{
  "num_hidden_layers": 9,
  "hidden_size": 512,
  "num_attention_heads": 4,
  "num_key_value_heads": 4,
  "head_dim": 128,
  "intermediate_size": 2048,
  "vocab_size": 16384,
  "hidden_act": "squared_reglu",
  "norm": "rmsnorm",
  "norm_place": "peri",
  "norm_eps": 1e-06,
  "positions": "none",
  "qk_norm": false,
  "attn_scale": 0.124,
  "bias": "qkv",
  "tie_word_embeddings": true,
  "parallel_block": false,
  "extras": ["local attention windows", "gated attention", "short convolutions", "capped logits"],
  "init": "normal",
  "init_std_qkv": 0.0336,
  "init_std_o": 0.00791,
  "init_std_up": 0.0336,
  "init_std_down": 0.00396,
  "optimizer": "muon_variant",
  "learning_rate": 0.00774,
  "lr_mult_o": 1.65,
  "lr_mult_down": 3.0,
  "beta1": 0.93,
  "lr_head": 0.0186,
  "max_grad_norm": 0.5,
  "warmup_steps": 200,
  "schedule": "cos",
  "final_lr_fraction": 0.0,
  "batch_tokens": 131072,
  "max_seq_len": 1024,
  "doc_mask": true,
  "train_tokens": 1133000000,
  "max_steps": 8645,
  "dataset": "wikipedia_en"
}
Each number is 128 + 32 x the weight over its row's rms, rounded and kept within 0 to 255. Layers, rows and columns count from 0. The size above them is the row's rms in percent of the matrix's.

# layer 4 MLP gate, 2048x512, rms 0.0846, rows 1460-1494, columns 384-447
size [101  95 104 102  91  95  98 104  87 101 100  97 100 107  98 105 132  99  95  97  94 109 103  99 102  95  92  92  89 102  98 113  95 101 102]
[[164 128 128 149 160 148  96 153 137 118 146 170  70 147 117 163 104 126 158  87  75 116 168  56 134  86 160 163 142 175 139 112  85 108  71 168 141 162 104 131  82 205 121 142  92  95 117 187 116 176 166 148 113 105 154  47 162 120 110 138 144 153 159 101]
 [143 137 176  95  76 150 166 107 124 108 121 115 158 147 132  40 129 114 193  88 140  98 101  96 144  76 127  70 171 231  83  96 124 108  94 102  99 139 160 119 149 115 118 136 116  88 141 186  96 105 113  89  76 144 159 147 189 118  98 119 149  92 113 103]
 [173 139 124 147 172  71 157 157 139 135 121 179 130  69 156 195 117 160 121 150 127 145 147  83 130 113 150  96 134 139 141  94 107 150 113  88 142  93 170  89 159  76 107 113  83 106  56 150 196 166  99 203  70 168 103  85 105 151 112 191 152 159 128 116]
 [142 127 135 154  63 165 181 143 145 110 148 167  83 134 127 115 132 156 119 115 138 133 150 131 115 110 129 140 120 123 135 164 112  96 145 140 159 130 124 150 134  81 156 138 124 110  99  90 157 123  77 167  89 102 172  97 120 110 139  97 158 184 153 114]
 [128 204 124 136 122 121 117 121 132 158 152 132 117 136 105 128 115  42 149 207 136 127 134 193 144 167 120 148 172  63 149 138 118 120 167 122  78 128  82 170 135 111 132  81 120 148  92 130 160  60 142  48 126 135  96 116 140  94 106 182 189  80 133 143]
 [114 115 123 162 120 132 154 182 102  92  90  99 131 113 127  85 190 136 106 110 123 137 129 133 109  99 126 106  92 136 123 111  90 107 187 128 164 184 125 123 110  93 145 127 191 152  87  83 158 118 119 163 128 103 101 233 136 151 115 128 154 127  93 114]
 [101 176  98 195 166 141 129 160 220 128 115 117 104 141  61 117 153 123 164  97 134 152  75 118 135 155 113 108 137 146 155 187 187 159 112 150 123  98  87 151 142 169 161 173 155 102 155 160 130 167 162 150 148 122 128 189 140 140 138 158 159 142 126 100]
 [108 160  92 100 121 153 116 122  84 124 211 140 120 131 113 154  93 122 131 165 154 109 124 148  71 169 186 185 162 197 140 143 144 110 134 148 110 186 147 142 163 138 150 104 161 136 146 102 110 140  95  90  95 131 117 158  97 133 134 160 148 146  47 100]
 [ 72  59 158 110 139 147  93  99 111 127 131  76  86  77 166 153 109 147 116 160 156  81 201 129 123 144 102  97 122  82 161 109 150 142 105 140 161 221  68 214 179 141  95 122 133 127 171  95 122 122 135 125 139 189 120 166  99  93 162 182 171 135 133  90]
 [131 109 159 136 127 174 129 132 139 173 155 120 104 128 152 156 143 114 112 120  93 112 145 105  47 126 110 153  96 110 183 103 119 123 103 224 147 130  56 130 158 106 135 130 161 118 114  86 131  78 125 184  70 117  97 165  86 181 128  84 152 132 111 149]
 [184 156 105 109 167 142  98 128  98 121 144 119 140 190 169 143 177 134 151 154  94 134 113  71 158 145 139 184  88 142 113  86 122 120 141 189 188 140 103 110 164 143 136 134 128  87 149 129 131 124 118 209 140 128 122 121 105 100 106 173 132  84 194 170]
 [139 115  86 142  97 116 101  64 127 166 118  87 134 161  99 142 136 134 113 128 108 196  88 118 139 161 105  98 122 135 119  49 126 140 164 154 161 151 151  79 140 178 110 113 166 142  95 149  93 157 142 135 209 164 106 108 100 145 114 118 121 137 105 189]
 [ 89 223 118  73 127 116 138  89  86 109 143 136  94 139 125 112 143 152 174  82 137  99 112 113  94 162 103  92 128 126  77 163 121 162 147 112 182 100 170 123 167 134  97  44 108 118  69 162 196 114  99 137 141 138 130  76  73 141  91 133 102 144 152 157]
 [109 140 119 141 107 130 129 122 198 100  56 168  72  97 201  60  86 100 112 130 118 144 127 150  76 109 159 117 112 107 147 140 103  90 111 106 114  99 141 171 145  97 174 141 165 117 130 116 168 169 189 135 126 113 143  88  90 143 191  99 137 121  47  85]
 [106 115 127 145 133 106 164  71 131  85  72  96 142 132 113 169 121 181 182 114  98 105 141 125 145  96 111  92  89 129 177 145  93 176 155  93 133  80  84 178 204 138  99 100  35  94 120 188 210 136 181 143 180  91 167 105 100 118 130 134 176 139  93 143]
 [158 115  35 125 120 115 196 160 122 115 121 129 144 144  89 152 140 144 163 134 177 184 140 132 104 149 118 146 173 133  98 115 153 108 126 158 119 117 109 116 100  99 163 109 142 153 119  68 105 145 137 106 141 199 159 139 171 154 130 182  96 113  84 120]
 [149 107 134 170 124 131 131 168 116 134 118 106 163  71 133 113  98 102 148 145 155  85 121 122 135  91 173 146 126  70  78 128 150 129  77  98 108 163 179 102  83 122 142 116 151 143 165 112 137 118 177 178 120 146 121 124 175  94 130  86  84 108 120 140]
 [102  88 110 100 101 143 157 137 112 122 149 139 171 134 107  93 108 137  56 108 132 142 102 143 134 116 126 157  93 118  82  98 166 139 140 126 138  96 110  90 121 106 116 114 126 130 105 131 105 154 171 121 158 115 168 128 129  96  64 135 145 100 109 114]
 [139 127 169 142 124 137 130 152 134 131 172 173 115 127 124 118 110 124 139 117 112  86 166 122 146 142 171 120 155 184 146 188 165 114 163 155 148 126 125 157 169 115 152 114 117 181 118 131  53  99 162 119 169 131  93 130  83 168 106 103 142 115 182 127]
 [139 123 143 146 110 178 168 114 132 169 146 104 117  81 102 111 130 115 131  82 157 101 163 102 147 206 104 140 130  89  98 138 125 141 171  58 165 161 108 118 176 149 104 136  85 105 129 147 158  47 127 163  97 124 162 155 135 118 145  32  68 152 124 109]
 [115 135 116 159 149 101 192 109 175 116  96 124 109 139 170 160 154 155 146 190  80 103 144 155 125 151 136 129 121 121 104 118 158  83 163  79 129  91 169 165 109  62 160  97 164  88 151 144 143  31  99 136 124 113 174  90 124 182 141 153 137 145  84 161]
 [ 84 163 131 127 133 116 133 115 183 144  99 143  83 141 206  53  98 108 133 153 183 159  69 122 106 140 127 107 146 137 143 100 137 137 165 151 134 142 139 137  75 100 151  55 108 127 120 121 166 115 110 118 162 118 138 125 178 123 142 160 133 119 135 172]
 [118 117 121 137 123 128  98 127 139 134 123  92 171  86 100 142 101 178 164 117 111  88 140  56 139 120  88 133 157 100 188 134 112 118 136 152  57 125 118 101 120 128 174 150 119 137  98 191 137 139 199 141  61  95 126 122 139 178 132 167  68 111 134 126]
 [ 81 104 113 111 137 160 192 186 132 205 174  84 147 104 120 156 148 121 128  81 120 145  95 117 165 101 160 122 155  69 147 155 164  76 111 186 153 116 114 127 146 111 100 113 112 135 126 115  83  85  17 146 131 128 182  40 163 121 123 177 103 121 134 157]
 [116 143  63 137 152 134 156 180  88 101 113 103 158 121 137  88 110 128 110 124  92  95 127 115 144 127 158  91 158 155 109 135 162  22 117 117 146 154 103  77 155 161  77 147 155 121 109  56 118 141 127 149 136 123 112 107 116 155 154 161 121 141 147 104]
 [144 171 156 156 170 123 115 114 153 113 128  98 162 103 112 137 156 126 128 167  95 131 132 115 128 149 137 124 175 135  88 145 141 128 106 116 207 112 107 110 148 127 150  96 125 170 124 112 105 173 139  65 153 181 186  84 151 150 134 135  98 133 127 156]
 [ 83 114 110 156 105 165 104 161 158 113  93 121 110 148 129  58 127 102 106 128 167 117 153 171 110 110  84 134  96 155 194 107 102 149  59 109 126 134 168 161 146 150  88 111  96 115 149 152 144 119 181 146 149 132 114 119  94 167 183  84 168 159 129  78]
 [171 169 102 113 132 117 131 124  82 104 114 146 166 101 157 143 122 196 158 160  70 144  69 117 141  84  98 128 117 129 146 123 116  23 146 200 121 115  84 191 205 109 137 138 126  75 181 147 113 116 137 174 161 126  93 131 124  90 128 156 136 105 110 141]
 [119  88  84 143 153 140 127 101 130 152 148 112 180 108 130 123 102 113 110 135 155  46 167 137 115 161  98  82 127 175 155  88 196 167 113  72  95 125  55 111 146 161 118 141 115 145  60  64 126 172  90 110 164 131 104 172  92  94  61 133  30 110 151 130]
 [160  69 173 162 151  62 112 105  95 127  86 116 158 101 119 124 196  55 180 132 116 102 119  85  64  54 105  72 100  84 161 115 105 124 122 124 220 107  99  98 187 113 161 131 179 128 122 138 161 115 131 184  92 110 163 140 108  98 131 149 105  64 107 124]
 [137  85 109 150 134 147 120 168 142 151 149 133 145 192 132 153 203 168  94  69 182  98 135 144  81 189 146  67 134 189 199  85 120 116 149 180 138  73 124 114 106 137 146 121 159 152  98 123 127 115 162 143 144 166 154 155 129 145 156 106 161 114 126 141]
 [173 147 115 136 155 116 110 149  95 132 121 169 107  77 116 154 155 196 211 132 148 146 124  92  96 200 113  95 156 118 122 101 147 126 104 148 142  87 116  80 163 121 151 137 141  94 138 115  74  82 119 132 117 173 149 132 135  91  95 105 176 150 182 207]
 [191 115 102 103  62 150  98  91 128  70 108 186 131 115 144 103  93 133  88 132 136 106 186 121 141 156 163 171  28 120 164 148 139 138 110 135 115 134 150 163 174 129 102 112 141 120 128  88 161 206 133 190  99 106 110 125 121  62 140 124 103 148 108 176]
 [131 140  99 107 158 143  84 196 130 178 138 137  84 144 132 126 172 113 110  70  65 121 100 131 159 125 148 123 163 140 104 178 183 139 104 207  97  94  93 177 114 120 116 120 119 100 108 114 101 140 101 168 133 134  87  64  91 146 110  80 179 104  88 102]
 [ 90 171  81 148 110 106  56 112 132 121 134 110 169 152 109 234 119  91 142  70  86  95  91 129 144  74 103 140 101  94 114 147 116 118 122 163 161 108 139 146 143 147  95 135 124 128  67 107 140 129 143 107  76 156 150 182 151 141 120 110 176 141 163 146]]
# layer 4 MLP up, 2048x512, rms 0.0857, rows 1460-1494, columns 384-447
size [100  98 100  97  95  98 102 103  96 102 102  97 100 105  98 103 112 100  96  97  98 107 102 101  99  96  96  96  89 104  97 107  96 102 105]
[[163  91 113 148 211  83 147  43 133 135 110 145  83 183  74 144  73 146 112 103  93  93 221 147  78  97  83 186 212 204  75 164  92  94 143 125 106 128 106  98 138 192 169 120 133 116  93 140 157 126 102 153 105 119  86 198  98 133 140 141 171 124 105 116]
 [135 141  71 117 111 154 136 175 103 147 100 151 138 149 113 118  73 125 173 114 144  57 175 217 121 150  90 125 100 116  96 115  80  73 190 119 162 181 147 165 180 181  98 170 165  94  78 124 194 100 165 111 126 115  94 108 128 106 137 112 165 126 159 116]
 [142  47 158 150  64 128 142 142 124 108 103 104 146 150 164 130 176 168 139 144 100 123 111 133 116 148 146  96 177 159 125  76 201  81 115 118 119 164 122 172  98  84 126 143 147  99 152 144 140 135  77  99 142 141 118 151  83 149  95 120 183  69 178 184]
 [104 157 116 127  73 123 198 133 174 201 108 171 112 145 147 100 144 186 128 161 142 108 112  99 200  91 119 134 159 169 151  61 143  87  85 102 173 154  95  79 144 153  91 108 135 106 118 165 147 117 110 168 108 158 163 160 132 161 122 150 163  99  92 112]
 [140  67 152 116  39 122  47 133 172 182 136 116 136 152  68 104 103 108 151 146 101 138 102 201 161 157 137  91 132 106 142 132  94 140  68  70 131 113 156 163  95 149  98 114 151 117 193 148 119 125 123  91  80 148 162  84 152 151 117 135  96 145 154 102]
 [159 132 136  98  75 178 165 224  89 166 108 148 109 125 107 125 127 102 141  81 115 148 117 168 119 165 215 111 105 169 146 124 108  82 129 147 133  79 130 104 167 188 116 110 104 148 143 148 166 101 143  77 107 134  95 167 134 183 107  71 120 111  87 136]
 [143 112 120  73  55  70 133 134 141 149 115 144 115 179 175  87 126 155 131 112 113 157  79  98 105 117  52 100 121 128 124 123 162 159 135 145 120 177 145 129 128  90 156 154  86 114 171 115 144  82 175 121 102 113 156 132 125 131  89 115 129 173 130  86]
 [151 130  56 149 208 190 139 132 200  61 103 126 146 173 178  96 107 155 136 129 105 112 141 135 115 134 151 146  75 132  95 114 160  76 140 137 150  97  90 152 114 134 124 131  84 126 136  98 122  49 157 180 125 203  92 120 132 168 128 138 110 167 155 123]
 [129 143 111  96 198 146 149 154 136  74 137 132 117 115  61 170 120 132 168 129 179  88  99  80  57 202  78  76 143 121 144 130 146 105 140  96  95 117 115 151 141 138  71 123  77 168 169 106 137 161  89 135 151 105 103 119  66 102 103 150 143 101 128 127]
 [ 74 118 128 117 160  84  84 134 105 116 170 137  79 108 103  71  97  92 166 161 115 123 125 121 140 185 143 200 149 111 115 157 154 158 125 105 154 116  68 113 220 146  64  77 122 104 119 121 123  95  59 174 130 142  91 114 102 144 125 149 190 139  93  94]
 [145 135 174  97 145 174 100 148 144 157 113  97 143 141 109 172 112 160 145 124 145  71 140 126 104  98 121 172 102 109 148  50 198 118 181 110 142 132 178 134 143 166 144 156 107 176 146 121  94 130 123 144 102 129 110 106  95 127 147 190 105  98 136 118]
 [157 137  77 160 176 114 129 139  67  60 124  87 136 133 155 156 176 180 111 130 134 100 127 130  62 129 143  85 106 191 154  77 169 123  93 104  97 115 165 101 141 153 123 119 171 118 203 135 136 148  82  98 138 153 141 141 104 162 215 157 154 123 178 149]
 [121 160 132 142 194 140 110 111  81 154 124 108  65  55 140 123 103 150  77 165 132 128 129 112 127 143 102  90 139 212  71  78  90 167 136  88 178 125 120 142 202  56  93 150 105 118 135 155 195  51  87 195 127 164 166 107 112 212 112 133 103 116 132 126]
 [147 142 118 169 113 131  76 139 122 200 102 163 136 151 163 112  95 134  71 169 136 103 200 145 147 118 184 138  79 115 167  53 137 112 159 110 164 120  85 114 130 141 162 123  93 178 153 136 127 133 111 121 146 101  98  96 130 154 166  87 180 124  83 128]
 [ 98 137 139 100 155 111  85 128  99 142 105 130 156  86  89 116 174 133 147 119 150 127 229 150 182 115 142 120 116 141  89 118 124  92 148 109  51 163 147 105  71 121 128 100 110  36  99  80 155 145 160 158 165  68 120  89  82 144 101 140 141 124 154  98]
 [114  94 116 158 118 114 156 129 138  86  96 141 147 124 146 134 111  76 157 125 132 103 173 159 193  96 143  96  56 138 150 102 120 183 126  95 109 163 170  69 158 147 143  92 122 139 165 124 149 127 131  98 167 159  88  59 113 128  95 146 124 145 153 137]
 [128  85 137 115 139 108 177 123 148 173 113  75 142 153 163 148 128 111 119 105 128 193 132 116 161 103 106 153 150 150 192 124 110 110 168 182 215 116  99 138 105 128  98 114 107 116  70 121 126 121  50 109 147 110 147 127  95 194 112 161 161 141 138 176]
 [156 116  50 124  93 162  95 125 113 161 145 126 156 186  95 104 124 158 137 102 155 158 113 141 162 152  75 212  63 147 138  87 101  98 110  99 123 136 121 138 139 129 165 162 149 140 148 183 110  77 167 101 121 122 112 137  91 112  82  89  92 195 114 139]
 [ 69 132 155 108 146 132 157  88 170 104 109 100 147 116 119  88  97 184 152 108 131  76 170 173 183  71 151 170 122 138 148 119 117 100 213 151 148 138 140 155  81 124 163 155  58 126 111 162  94 103 143  66 172  89 158 129 132 108 117 151  74  65 121 130]
 [124 121 120 108 144  95 135 115  99 163 108 155 132 138 108 100 173  48  81 143 141 118 126 122 122 211 179 220 124 153  84 145 148  90 102 150 167  86 105 111 116 134 133 183 143 171 142 145 118 149  98  83 116 127 149 141 111 162 107 101  72 166 115 144]
 [163 107 151 112  73 177 131 157 123 150 152 130 132 143 158 125 164 107 151  95 184  69 155 151 155 126 106 108 122  98  99 128 154 136 140 123  96 123  93  91  98 177  75 190 116 161 102 154  89 113 139 114 148  81 128 195 124 136 106  61  90 176 138 113]
 [111 134 116 140 154  94 108 126  91  97 195 128  88 119 107 183 150 117 199 158 115  84 150 130 113 121 174 125 114 140 127 140 141 116 141 123 141  67  90 120 124 113 160 146 113  96 162 125 132 115 131 140 148 138 121 155  78 114 177  76 146 182 142 114]
 [ 72 117 131 139 200 194 119  82  88 125 132 152  87  46 120 135  94 131 153 116 118 144  91 182 123  87  88 178 162 112 109 157 148 147 124  67 145  87  75 135 182 125 163 119  70 147 119 122  95  92 101 203 187 158 108 127 160 118 128 208 130 120 105 162]
 [214 136 108 157 132  99 101  40 107 119 163 185 147 129 135 130 115 132  90 142 111 111 150 146 143 128 102  95 100 143 165 107 204 112 129 141 147 114 142 157 113 138  85 174 134 102  95  82 100 192 102 139 122 151 142 175 201  96  55 100 151 116 154 140]
 [ 89 111 125 118 166 159 139 124  91 121 131  92 123 134 113 135 163 176  87 114 145 103 142  82 148 141 103  23  45 164  81 182 126 124 123 149  97 184 178  95  72 165  87  93 132  52 209 102 155  88 147 108  52 152 179 114 156  94  94 105  96 111 161 125]
 [144 166  43  74 150 151 115  41 122  77 119 146 153 174  83 132 165  87 143 138 144 155 118 168 109  72 145  69 110 110 195  79 156 120 166 159 121 143 127 130  94  67  98 162 162  89 142 118 195  77 109  79 140 121 123 177 121 154 132 126 175 131 112 128]
 [138 116 143 170 132 112 119  77 167 147 111 159 156 127 114 131 119 147 136  98 141 145 186 164 129 137 180  91  59 182 165 124 162 161  66  94 132 138 127 140 152 109 112 177 171 116 156 153  89 147 124 137  92  43 133 151 105 130 193  99  76 102  89 123]
 [163 109 132 125 132  86 115  92 115 115 126 141  71 140 120 112  40  91  93 112 154 109  67 155 116  87 154 122 182 131 160 128 133  88 120 100 109 151 184  97 133  44  98 119  91 109 173 111 148 158 151 104 185 112 137 155 126 166  97 133 133 112 161 157]
 [162  88 129 120 124 153 107 149 101  99 106 162 132 147 152 146  40 147 150 192 196 141 135  73  59 116 152  92 120 128  87 174 138 124 159 189 158 150 165 124 135 168 108 137 154 111 137 132  90  82 105 125 115 134 103 115 146 152 153  86 143 153 111  97]
 [ 99 182  81  68 128 172 194  94 117 124 115  82 111 130 155 111 106 103 155 151 100 139 124 165  97 160  96 176  95 162  69 106 126 145  91 138 112 164 141 228 135  61  83 149  58 141 129 151 115 182 158  99 203 129  98  96 160 187 143  92 177 176 167 124]
 [162 115 137  94 142 170 130 124 118  80 143 143  87 164  88 132 151  96 148 144  70 149 119 103 117 151  71 113 134  94 191  80 138 127 150 126 136 119 110  69 127 141 145 113  98 146  96 166 172 208 131 112 111 163 131 151 100 154 132  83 111 144 127  84]
 [158 139  94  92 122  91 125 136 158 174 137  98 137 126 102 122 139 184 150 131 176 108  47 133 149 127 126  94  77 155 150 123 124 176 113 117  99 141 153 208 143 142 140 146 132 168 166 107 118  84 119 185 145  91 130 148  98 163 167 120 106 145 107 158]
 [ 96 168 130 147  42 106  91 175 126 100 176  98  95 151 105 115 159 121 140 142 151  97 156 120 103  91 101  98 125 135  99  89 160 112 146 109 120 129 115 110 127 115 145 149  72 140 179  97 160  95  90 171 110  73 121 116 141 187  55 143  69 128 103 121]
 [161 181 140 133 168 136 117 115 142 144 113 174 126 138  37 106 126 111 106 133 104 103 198 144 105 130 123 173 145  57 172 132 152 112  70 150 146  93 109 165  82 104 172 127 126 129 119 106 109  92 113 119 135 111 103 107 114  94 112  81 135  87  86 127]
 [ 63 175 133 130 125  75 107 106 170  82 125 172 119 151 169 162 158 120 104 122 132  97 139 136 106 114 110 162  98  92 134  60  66 163 127 145  89 111 117 138 119  92 132 119 148 148 154 135 108 104 145  64 128  77 132 145 112  97  47 126 134 147 169 118]]
# layer 4 MLP down (transposed), 2048x512, rms 0.118, rows 1460-1494, columns 384-447
size [ 94 102  97  96  95  94  96 108  95  92  95 103  91 114  91 117 117  95 109 107 101  92 105  96  97 131 104  95 101 110 101  90  98  96  94]
[[102 146 143 111 137 168 113  79 141  67 129 195 130 126 132 167 116 126  93 112 104 160 129 164 191 130 104 140  84  76  75 165 154 150 125 174 163 142  85 187 161 111 118 153  92 112 152 115 136  85  97 100 153 160 133  77 166  81 147  99 144 108 103 119]
 [163  81 174  94 135 105 130 121  84 130 127 135  59 108 170 109 167 146 156 163 130 141 112 151 183  87 163  98 120 162 139  60 173 177 157 115 165 129 132 152 162  68 108 110 136 166  81 169 108 151  93 115 123 146 156 130 144 172 134  79 112  93 100 124]
 [173 109 112 102 121 155 113 197  66 142 111 134 112 178 123 148 142 118 177 176 146 157 152 157  51  82 171  98 158  99  61 121  90 112  66 126  87 124 146 116 131  63 161 114  90 163 127 101 159 135 108 134 110 124 137 133 137 106 124 142 193  95  88 154]
 [131  93 127 140 140 104 126  69 118  99 147 137 141 132 143 208 142 174  76 104  64  94 136 139 103 181 203 106 102  25 111  87 116 116  65  69 108 105 130 127 130 159  75 103 121 131  74 113 168  85  88 126 173 116 112 105  59 144 120 153 121 103 134 157]
 [130 137 141 164 106 121 162 123 145 136 214 145 126 175 115 100 122 159 101 150 110  79 142 171  84 113 135 116 110 164  84  67 145 107  86 116 171 214 111  67 118 132 155 124 138  69 169 113 103 136 152 125 158 102  48  92 127  80  96  81 140 185 128  81]
 [122  86 145 125 125 140 123  55 183  73  85 128 111 114 129  88 152 172 131 109 115  83 159  97  94 170  67  89 157 125  36 147  80 185 112 186 132 223 105  71 144  86 176 140 131 132 141 108 110 161 121 145 156 115 138 153  61 179 144 182 120 178 164 128]
 [ 66 128 148 139 138 140 109 126 166 154 144  30 107 138 146 169  89 157 180 148 166 151 126  98 142 118 131 144  93 143 108 142 145 102 134 132 112  80  82 110 116 136  67 169 134 118 151  88 127 151  81 141 122 147  82  67 193  98 151  92 120  95 193 154]
 [195  96 154 180 136  41 124 146 164 111 139 137 159  86 195  42 122 141 173 154 146 147 124 128  95 126 142 125 103 125  75  51 135 178 120 137  78  98 157 163  91 129 125 107 175 158 142 148 115 119 105 164 153  96 103 112  67  88 129 138 116  96 139 153]
 [153 101 132 154 136 192 140 175 120 114 128  91 112 113 152 177 127 138  99 169 126  97 178 139 202  66  93 110 144 123 142  72 112 121 151 115 129 178 110 133 116 128 119 123 226 122 138 150 116  79  59 123 153 136 176 107 105  86 127  82 116 119 161  97]
 [150 137  56 131 144 161 144 127 130 121  83 122 146 130 132 127 149  98 148 133 119 161 241 126 107 124 178 113  92 141 103 167 145  96 116 132 172 154  92  88 111 126  95  82 158 115 136 121 133 169 163  76 185 104 177 137  90 139  85 181 154 118 102 113]
 [102 140  98 123 101 144 173 159 140  80 119 130 151 135 108 132 181 142 178 139 154  94  83 113 129 132 121 105 144 182  82 115 153 159 103 159  56 135 162 115 117  79 122 177 121  79 116 133 168 120 154  73 159 129 171  64 111 174 139 164 118 165 152 100]
 [ 73 143 137 123 120 108 140 105 124 116 113 146 118 131  94 110 107  85  83  69 102  89 129  74 114 120  51 116 154 167 112 159 111 103 142 114  94 110 143 102 154 143 119 126 122 146 120  89 139 152 168 125 148 165 100  74 157 180  61 112 121  99 153 130]
 [127  97 157  50 135  76 110  85 109  89 141 129 126 146 127 118 150 125  98 121 105  91  81 102 176 152 186 124  73 122 138 145  80 178 171 179 180 175 136 154 137 122 150 160 153 158 122  99 118  81 138  78  96 139 134  84 161 114 103 154 141 109 100  81]
 [ 70 115  84 130 190 116  79 140 102  95 108 142 166 168 113  41 121  65 154 174 185 143 114 180 108 113 144 117 136 123  90 126 135  65 179 150 171  81  93 126 114 113  94 112 127 102 124 111 152 117 136 181 140 117 112 103  89  84 167 117 135 109 106 115]
 [ 90 138  98 141 136 141  79 224 104 150  74 130 170 146 124 126 153 104  64 184 106 111 132 137  60 122 152 127  84 116 182  80 147 146 115 152 164 113 148  72 135 146  90 139 118 147 176 177 102 151 156  93  74 142 142 151 191  95 109 155  98  38 120  91]
 [ 99 191 182 116 119  68 183  65 113 148  55  91 171  93 171 119 115 153 150 118  94 144  86 102 139 132 142 127 108  72 140 141 121 115  98  79 125 192 176 150 133 117  91 126  92  84 129 141 132 138 146 102 109 106 149 176 106 103 165 150 121 204 126 126]
 [169 128 126 111  76 111 129  87 197 130  93 104 137 179  77 117 135 137 115  66  95 144 182 135 154 119 112  94 116 178 194 142  92  88 132 109 122 121 122 128 166 152 154 111 112 155  93 132 139 150  54 102 148 113 100  92  72 155 112 139 177 156 112 142]
 [111  76 118 103 132 110 128 119 123 152 106 102 131 124 127 123 124  82 139 106  73  60 134  47 106 104  91 162  79 140  47 102 187 140 158 132 174 141  71 141 107  73 108 145 179 109  83 107 141 121 137 105 124  71 129 136 131 108 173  79  80 156 109 118]
 [171 128  81 141 146 132 203 141 100  99 167 160 102 134 119 145 131 105  89 149  90  94 144 103  78 130 181 183 131 161 141 179 142 188 168 175 127  83 127 149 179 112 141  36 129 106 142 143 115 159 132 141 148  89 156 128 114 145 124 136 138 115 127 141]
 [ 98 217 148 178  62  98 108 177 110  98 188 157 184 139 184  97 105 200 154  70 148 124 171 161 161 109  98 141 110 134 136 126 151  94 127  95 179  92 148 142 145 158 154 128 151  93 153  92 136 126 116 208 178 169 173 113 179 112 118  99 132 114 140 150]
 [156 157 106 113 160 139 144 166 118 110  68 132 157 184 147 134 155 120 106 119 145 150 184 142 124 158 161 144 131 126 142 156 100 143 166 206 117  93 189  88 110 152 190  78 139  80 147 168  83 151 129 120 114 210 142 201 111 130 128 120 140 124 175 113]
 [183  87 139 167 126 104 117 152 106 187 138  78 148  91  58 164 144  65  89 139 118  95 160 140  46 132 118  96 180 134 134 143 135 142 169  95 138 122 158  85 122 191 124 170 130 122 159  80 116 165 138 176 201 155  88 186 141 151 132 123 174 128 123 144]
 [185 151 128 229 133 174  63 137 123 108 156 125 113 160 108 126  84 174 178 130 160 112 145 154  91 129 155 150  66  82 150 134 103 129 171 123  57 106 117  76 225 113 128 110 116 132 122 198 150 115 139 183 161 141 147 134 104 132 134 110 120 207 136 146]
 [132 123 156 134 111  59 135 103  69  91 138  92 152 125 183 114 119  95 183 145 164 157 160 139 100 164 152 137 106 169 125 123 110 103 101 116  81 106 142 128 168 149 129 139 146  93 116  52 198  86 169  98 142 176 114 167 157 102 110  83  99 195 116 114]
 [161 130 159 131 135  94 151 144 181 127 108 186 159 142 135  75 170 126 112 146 153  64 124 164 115 123 128 178  91 105 131 123 182 132 136  96 186 156 125 195  96 156 128 113 133  82 132 164  81 175  86 138 105 112 161  93 139  97 178 126 136 110 136 131]
 [154 130  85 163 118 121 139  84 164  99  86 136 100 148 172 162 106 188 162 126 146 160 191 195 117  85 152  92 148  77 181 127 134 152 144 138  77 180 104 139 114  84 107 177 127  99  60 163 155 175 128 132 109 117 120 186 142 122 113 105 136 115 145 142]
 [118 114 129 105 129 199 136 174 129 132  93  93 176 127 156  84 154 155  47  80 145  99 120 161  87 141 115 110 140 148 118 167  86  83 129 136 183  80 110 177 110 127 101  86  90 133 132  97  87  88 115 110 158 133 154  96 125 138 175 119  85 157  89 163]
 [134 180 139 168 147 128 106 151 177 187  98 123 150 112 115 156 100 175 107 115 104 136  95  95  75 127 128 150  88  76 115 117 107 170  82 120 140 118 120 135 175 160 157  69 116 116  96 163 131 154 120 182 154 169 139 110 126 168 125 140 108 126 116 106]
 [ 88 147 107 118 124 101 182 119 146 104 105  86  96 101 128 181 157 109 144 164 175 170 189 156  65 121 155 110 163  62 113 173 133 150  86 127 114 186 155 140 122  96 137 147 133 119 165 145 147 148 134 166 111 139 131 132 133 125 120 134 144 114  89  83]
 [135 127 113  92 160 110 118 215 142 162 164 117 152 154  69 137  62 157 127 127 147 113 126 151 105 133 146 132 111 105 139 146 109 158 108  80  71 116 169 143 138  72 148 142  85 118 132 130 172 136 198 108 203  90 139 152 111 147 147 152 116 117 109 131]
 [166 106 127  50 156 119 113  98 137 119 102 122 127 112 121 101 106 102 133 195 115 136 123  83 114 100 130 127 172 185 190 147 115 139 121 163 135  85  94 107 173 114 136 166 151 143  84 114 126 158  50 142 152 153  99  94 168  80 110 107  93 119 101 138]
 [105  87 111  96 133 109 131 177 123 107 110 121 157 155 164  96 152 141  58 171  62 166 131 144 159 173 135  93  54 146 143 144 168 155 148 132 122 159 180 154  93  79 152 167  98 140 149 161 144 116 109  94 153 108 123 186 183  98 167 110 177  85  96  74]
 [112 123 113 105 110  96 133 156 105 132 137 133 102 144 136 191 170 123 148 133  81  71 109 130  89  91 127 116 136 183 162  89 132 161 175 119 133 158 218 116 110 146 143 137 149 171 148 106 103 126 120 106 163 146 137  96 112 172 149 126 118 114 136 105]
 [149 178 144 193 132 133 104 136 217 173 136 131 153 196  95 130 158 104 112 120 151 230 101 141 126 171 117 119 110 170 143 137 133 136 101 135  73 102 106  90 115 135 120 150  91  91 109 151 121 114 140 111 149 115 107 121 182 139 169 168 134  75  85 132]
 [107 111  85 127 223 141 150 161 151 147 128 100 136  95 133 162 110 113 127  92 160 118 162 116 110 115 109  94 165 103  99 129 156 125  90 164 122 116 131 116  79 104 113 132 142 109 101 115  92 179 124 148 109 149 164 115 102 119 147 105 177 120 124  98]]